Weights of a small transformer language model.
Size: 18 layers, 2 heads of 128 (1 for keys and values), MLP 512 SwiGLU, vocabulary 2597, 12M parameters.
Architecture: RMSNorm before each block, rotary positions, no biases in attention or MLP, untied embeddings.
Training: a variant of SOAP for these matrices, 251M tokens.
Each number is 128 + 32 x the weight over its row's rms, rounded and kept within 0 to 255. Layers, rows and columns count from 0. Numbers have three digits each. The size before them is the row's rms in percent of the matrix's.

# down: layer 13 MLP down (transposed), 512x256, rms 0.189, rows 478-494, columns 0-127
# gate: layer 13 MLP gate, 512x256, rms 0.194, rows 479-494, columns 0-127
# up: layer 13 MLP up, 512x256, rms 0.201, rows 479-494, columns 0-127
down478 098:079135143136143106154116174111107157108064115196110090158150111182123130120134088151146107170111142162088114105158156138118144096121120147114136161091155144172093170125118129147120147208105161139107142098141163173115095146098191176133118165163167177148189140167070142150178134138125137101132089114185138151156126127108176087167126187219147164155143124151056114169107115072060164133124
gate479 106:169114128137128146136133109167170095120160135135091098154135151166138133137109162153100142113102099129058101124107192202138080087050152126117085133143175108169153109200120108122103128195162131151097146166099108158165111134119113113138179134184210135105169108090140112128096136173100109101098154106102104094132124121059129175145103175080124094182114136089132123102108095140102118133148
up479 104:181108138098130157089145170118165079164116130153123101123094144097110091121194164140131129108151069104081141097167124079158149118167130181178148097087060145199184082125176157098109168139145176167091125144079170146180121139120078138107106128199128133130178194135129168180183147139133117137068091144138126122145144116100113104164118187104154182087131180113140173119112142175140121146138
down479 102:146151145106172102145103104101106103116122059078206157101110148122058163060100139175133104109143126145109171146049111145149105108140108138098203075099142139088125129130122169107138095112091049125157097160159132153118121105129128087123149111101094169144105156097154210124124118126108073129171139127162143094154050123167123189102140180096117147121121157123113178171123130110084080191181
gate480 103:122144117107099069124167061158136123188106093184113116090113141189162120111119135102162169104119146072111105223110123126162162118131159111110104141162170144178063167104118133156167152149096101131065114156144121121135101177079157101118146187150105122105126105179141095148063123118097154170126116104161137201135151146068108148083149134125089151128098130187061050138166132099100144112094
up480 105:134137142087072113134147126086113137164200090119107143119130090142178182194104149115105133130201187054177156129193146147105129173110139102172103093099098088097116144050203147147137153102124042107126131095081114135152093111136124064159129151116083139141149149109122119152114117037134105147135132135073196128106128113143158157133065174127168099175100139177194113077077145188157125186130
down480 100:127174152151156074198093131171167211167121122090137165128105080135104111166128138071133152089077119045150167193130091129124101188109067112139110096140127117163058114096133095121125093088124095176100156131153131124152120138132087103227151115133171095069091153074079095108147114050159181105095154091139141111167136113116112088114144152113113161123135040146134135097086166070136095129136
gate481 099:147110134125112128125130136067149151107140124170093079218161098149150178188083140161128119101125154127126088198136143132083146185109127159137185127117182187124151162109115082098128111149133126099163109192157093162109145055059126157160078143113154140174125149108193112151195135135102139112169159190208109123142154174127134115085157172149156141164086105150106082163089115187092141130172
up481 099:175154159100129114116176103128054111118084241146167164099079144150163162132107166117131137132128171187114156107160128140133129137172151160130112126142057197187108103135138150201110092124172118150166164142112121191107117161179124110068072173152122089130138112084103110074160142188104143128129138143147105118093152085103131165138109121126145101154100212080110064177095124122123127167082
down481 096:159093174106160124041156034173202171164066118205107143159106114123144174077088122071137151128148110146148106144101103099159139064115155150162165121169134143135202148122119111122119114130098126152143163136118095106169125164095131150084151093113148132053111074160122094137111102177110143087131149133107171179110126102072139133100080129230141183151090101112115115204114170131066165158100
gate482 105:125105109111193119146139111131155146141110145134137121126075073156182077119133163078148087133110163171139132170155125122074068161136139113172129141125105142120105175147152157122155121077134052210148060123124128132104203085085147142094167095077164128089115084131109174121103150120123068179159141156124137189112113091138137166146195169171120127133132105176133102113094153113110103128184
up482 100:191114129134103176155163184088083180116125185150081152097151153100123159119150172158169106138121157099179097099161107128127127100115106072127158161193115123106129127132112112068110177118058137069125181134149137120128143121130161151086167180121188101093129112099228139122087121094162097097115087251084118145143132079134156054091171116108171127116130157145092141124091105120175149129176
down482 099:158149111139131124119097128117123087111144084135166139089142132104143153131094120152155162099155140155133114137154153148091104158100167150176195164108143111091188131102160121154137146075130131170133113022092121153076151110181090117115112093123122116160131106104110147098078155088036109117120126156115135132163106106090067119165139087146097043120109102167167132145064112091148097128104
gate483 102:149096091141160113111156136196141162094113137141097100133143142135074137142124110188128094145156099146127140125112133137114175190119131083121169178109118170148117170098175096126158184132164114150089080135141110133152126103158087145098115173145149109077109165104099114165106164146161194056135165138081114136120132135146139180087077123125113089204068082146129123186178163104094127129127
up483 098:114119183096116105129138122119098120197127116077142143095093099111116082150116084083134145069124161108176160186177122165135174110091123160175125153144142131122089141144149105078095094162121145149164144064099108142077156122106166161100114125163101130196132144056146101200089128104116102145156056108167125078100108166136063132078116132196117146107160149126137087101065160119163157140136
down483 104:102151148112121164125086095143133198136102208086180133149097140150068120085070132172098153158130099154109086151092125105128161127124141166094107101119182119121114144109155135123123134140100150175133072122093137088152133132103111093081142141118068138099165131136137132105116101136138109151127080136164161135083139152099091146131123154144112174097090093161162075142074130107098153160024
gate484 088:073123142132146155139123105156182172147119101129122096094153166116085125140180150116162105086099135104088128132111066141102085140154159075098063147146138160111172108154160095126103154125144153107129148163149131124152106113132106169156069172157118116107114107128118119154109162117154107144124074153121096095117165090069089099103123120154185078072146181123153111180129186123141121080121
up484 096:135104167127174113147124171101063144189072099144086128094137146078114148184144100124133108176128123081149152079117180117139210154098126167103137165107124156127117179112093114141099133141075107150131151185154067176111155142109140158095149148127168113093074097127179108127094110205120125059155128082088080143115102079172078156095145092110119097116083106057196164051152169152140120150138
down484 098:089088101120127137087140114096166189215088149174139155147128134148117097153198116194091155116134136154104101137155099079160169133126141167104091167188136152100107137134136127130112187149130125106106144154063150134138120166154156071076050147151137154143136111172176137110131142128172134162094109145081152094063100102148120102131087106152191115134189147132113116165077118174064147083103
gate485 105:114146080109176149126169120102118111094153088096139142098114126171169078135116139164146134119151109077139117168063146164099061135146165120151156066133110155111046171173130176080140173138082107151152111098144133067160096135103126158126170179157186110141097106131163082188137134142146171106136133113102151115095179192085132117125158125146095143113101138164098135173135140148111082121110
up485 103:163117154106154119062118104096125114102107142132098123151123036165204153089165068092086113092141186080184137150126120137126122124088154138170148145139143140120159111168177146106104137120136141169085095108105146110070114135176148092129167152157141147112158132159079055145128113132138177173112129134131132119167132146162125133132122132106147112100145181154169154138150072103134135163106
down485 095:157095126074163113113177134117108133079089183124118142170061115134128138121129129106166136094098119107169211091149113101138111098166117194154130160207054124119188120163075116127141111129081107171123161185111188150098100126155126145128122183100127099173124157132166170158184121151087162127040149117130148113128103133080076105139179137075140081102125169118112136148147132147135075129142
gate486 100:218096151127105119163147129113170142082165182134102073106122098153137102136066132072072164150109123121144065105108102090131135192111167108120124138168142119140128088156148159101136165122154148162087113096057175114109116089146153137163134113112122195111184134170123168096157150062100139138145128151063167172106133162129137108097142164108125166033123155160146080163129163120175130201138
up486 101:150156110047164110115135138136156157081090093168068131137096196108055135177098098080092075125142162122071130139194137107129084156136141091144171109140077148145168147133081140170121099142114126099188167140101228114114147159150181132114166130126166113138051135112138144066118098183127101176060138091108105150081060117176108135121143108149170137089158152105173148097097146106089123136136
down486 100:135089115175165158158139114154123122070143104153121087115173159136164090142155091121162147145140177140116099152091101152157146156186113096078101101040145053086148157144079138120205131127136099127123152143106121093157093116124176136198104123154075105099110187118119155084130145126098120103095098129153105087089157115149102113104156126109103086043117110129149149151160103125104074144145
gate487 097:092130131132157152107143112189113103154061202049107153110079102126157164165129168200195163109147205114102130154141182164131131167146077124110142087162103132154116077124121113100176118120156135099111093115135120123131156171120160098217150179140147135160168112163163111133124125115118121255078128160136116165121150178068174114128094151116113123117088092136127164089112127102129101197124
up487 101:139126152048146060112124122109178139111194114102124130082168126184100109109120095108144061123173103144185130120119112120147063124116175116084091161101113175113100147134146146164149067130106128155079111100128121146169120145150094135113153075116128141113158101091114143129097138194062104120142152066138118165077095145130204110149118159095171101182178126054142110168162150125154102118132
down487 103:147128079096074149128108124137154069078093152061126157145162120107110116168159116122136205187159190122094086135122118171180165123130138121178094147110101135154107108123135134108150119138129122136071133129180181160056136037121091131151132156106138138119109172129193166114056170128038122165131127167127160082084124143124130127133166146135104133110090135106153088173148117133140109118164
gate488 095:146187178168142138177158118124120131151122166115156094165170127066118140114068110149096140125096200102123097125120121134091198128114113119133132150119122121181152172199174123083117107096175182121163104130130118128118136138074160083182173170153147151096125165107170159172190119184103120132162098220168162171109113165045213127156134133130130113143145164120097128110093146079102145119074
up488 098:039117066153079132060160174108083095143127096092167109133114142155128098103132115172133112074131130164124167139111087106139047081132170128084108106076107148125139055120127130091125128141153142151122105153112127126112089142104062152141107107147128069119081141142125091188128108153053147097219134090176118097127095117174097057124132120123125120128114103136111166110152126164133125127166
down488 104:165116116152088152127121108112147143150138131116085109166108186131187117087112099119176087106107147195105101173123116085123080088095155167116098170117164121154119094154129113141185105167173052101144166146055122142162127069155162084115117077143124072162150155083127143127123170098156156118180161098128132045037121076150115112122147091121149180145118110157120133129178067155171141140178
gate489 100:148112079232137134094195077110118148139087112150118124129145157148075122109127125164100148154091163116154120137093160121147159119170051108142151140180128156112074063174051127126129141078101158164100109132118112113105117141160143125154168070101144148067135126116125135119124132103090081133110100112172141165078143142126123126114098156197120150156120127115135100161132112128141115111097
up489 103:132094172115136187109136129210123129107154078106172123126126122042147176115145117093128105072105132143090136145138114117116092174104156126123137131135095152118141161089093112099130092207119145120133144089139206124116165157085134143105157134129124097129092142095216097132112098182129142149167158149055085075144104145136126137172128108095154123122136157175123146147103155122077177141070
down489 099:026124113115146128062084137065132088162125132150162125147077133095144108100122169060102122082189126116118126158089175100127079160115143098113134112065094128118128138101155169131146172173074140060223161153089079153134167099105167116148120134074140126128110124149095142123117143148133108149084074156187156125101081144170142197132172203092130154123123160220119192135095136130113159120132
gate490 102:166136203139164149121156129066151118174106108155125168146114201159120105164174125100178118187122085180135145170185138150104163149182106111082142147127149156089137125090099160132144179183105153122102089174144136159112076122150118147130086090158154088139127111127134090138110123090132098116155142148104147129143094120145149146145089083101116091043091144159141150173077171126114106130207
up490 092:164128156126114126183086143150182124122176118192113105143138124151045111116135079134112124088132114110130060091114181108138113154114133134120139067134099129109124120142069161131126066120100102091106142115108075105147101130125115052205129200099056170130120115136127133169069109151158067135134131143111127062134135131111124129098163092058133076162166103104134067104123115151150152095093
down490 098:114130125159183158086107099209100169135140099138141122206102185163035129138098110159099164167104124109169128084113174111128158144177115098123146163092139082089104096156135161120172148070077144116129098145112129148125098179136164136128138122167153223163134181151139153122130075129153107154109135110107145110096160160131095174130125137072109116188125154145121122161097109112152156134160
gate491 100:122167117152085159140192135151183131172194154200157148105121180116114094134143115178121152103131170112108088110123114161083139172131175120127150164106137141104109139192129178158156195103126102112096093127131138091129148154115160111193143122137128119171123120079167099170108150148167109091128125063118139130158140121126118108078176096147113157182111166123149136102128079093108100114128
up491 102:102124083085164078133138148111188151108187162124091204099127149137063098134172115109121173165141101151136120123069088056137099173096100099152143224110145170132164135074171130088196107136149149150074132158118094131078105143131167112083156151124140123136106115061165112122141133082111159134135081092151122171142082094126188119106137109078165150190117162113163099152151101112106133145138
down491 088:093161166082174080164102108195146097153126140149143112111161124157166156091142103104044095108141083117116166156181150143153186123121120145095066190172156186107153092116115063079151127123125160162136155094097157111109159120143074098167119132137217159087120060139130131125152161145135097080037125107124081117122114094158146136144084121173057102157141086154149128134166080119095196087082
gate492 095:086099134108138135147204096158069131118116148163102118182123103080174106070084127147138118189145107130112074153121169191166108092128129131147121124103167052120109178112121150125139064112153171177112155086143205109115137118150110114188118132161121121151145109096122114174174107144098117071071149113106137152147158108066102188112107196149129161104149185163105100111157130137151157156125
up492 095:134097162150117127160222107128088137092133147151110144130118080084133109101086121132136143122105149124136144135132135147102093167200094094092128120118137161134117106156165163080123114131115144116074102106161098090130121164143153075129137084063104111107143150082173105147120141173117164131113081117140161156094071116135087155119136115152223116154114167061167147114161065117167162160121
down492 098:179114107119169121142128171157094104196125175059118162133098101095117066121118184178119108145154158179164140172119111108169112123154100134084138093098191100149135124103121149085095153182124088121112137159107103089149142141152179136149115100156094104166135060112099149128103124094131090101137164110197156166109087114102109090087097145174114157133155114109090075093105146125166110107130
gate493 101:153080137139186132106168146129164082135122133159156152140137102094188152152058141101124107135112147076115136146085134132108151140103103081151137103108098087102109121157207101173129119121095110191159191084118118086135169152149137176140099158084086126180088142095112112170168146104167069181166096101157137117051113127145110194127166199167150079149135132092158100156109168152104140132123
up493 100:114088106121152056132167113177122172118140079142119139133131103119131104124224100144149107131117126144086147173110122141115108131105184131091134134092133113071117153122158126095121144102104171144119101176131159109177114161149122115116150100081146164098131137178107081141150166122146142143122076143113136150096153141039102091092122048198130109132132148140129101113113127097151145065174
down493 103:103157103147071120127109119123125083115142176157098165152107167131124088090168146190117095121137144126125129117134114102101169081142082134114157088069175159120136108124113105082115152146053112151092124137194099121064100100096121140130118193079108122137109106174116098113142108155126119163142084134138128163112155118116156208060105069182165144121129116086128141117160117079097142063140
gate494 101:115079103173108062162066125153135144105133144118148151099072094127121140136102179177178079180079114138123089143147180150104101184118134171138128158099166200091131102197133108176107180111147179124164153097112122102135062150106086093081122128179145153139119156125126148144055157164112141105125105144149108132110112161127060163130150145157097122108141086116098108119126102195104101100129
up494 102:198133132106122099110146130138076124115102134102120157127139122123141106108134083181103162076073082135166130127106163152150181125096141127082093085150112139158116158107179165026133115157127135127107102135191130091166071118120129108133086136095059142159159093128158181143152166129111127145128122113133076075169135100170143102165100124100144099089174115153102146154154129156123106193126
down494 098:068139162104143161124111140132177143144132133121129141144099143177178159043131105116110179160106156132176134178107104124126104144109169131107112132134091134096125125173131126139120140161172129207172072142130142091135084125085116119147078102124109137112181174071137115126166165166135168115163153117085208118137119145172133122074118091132168162080128077164101092177169096126134109165172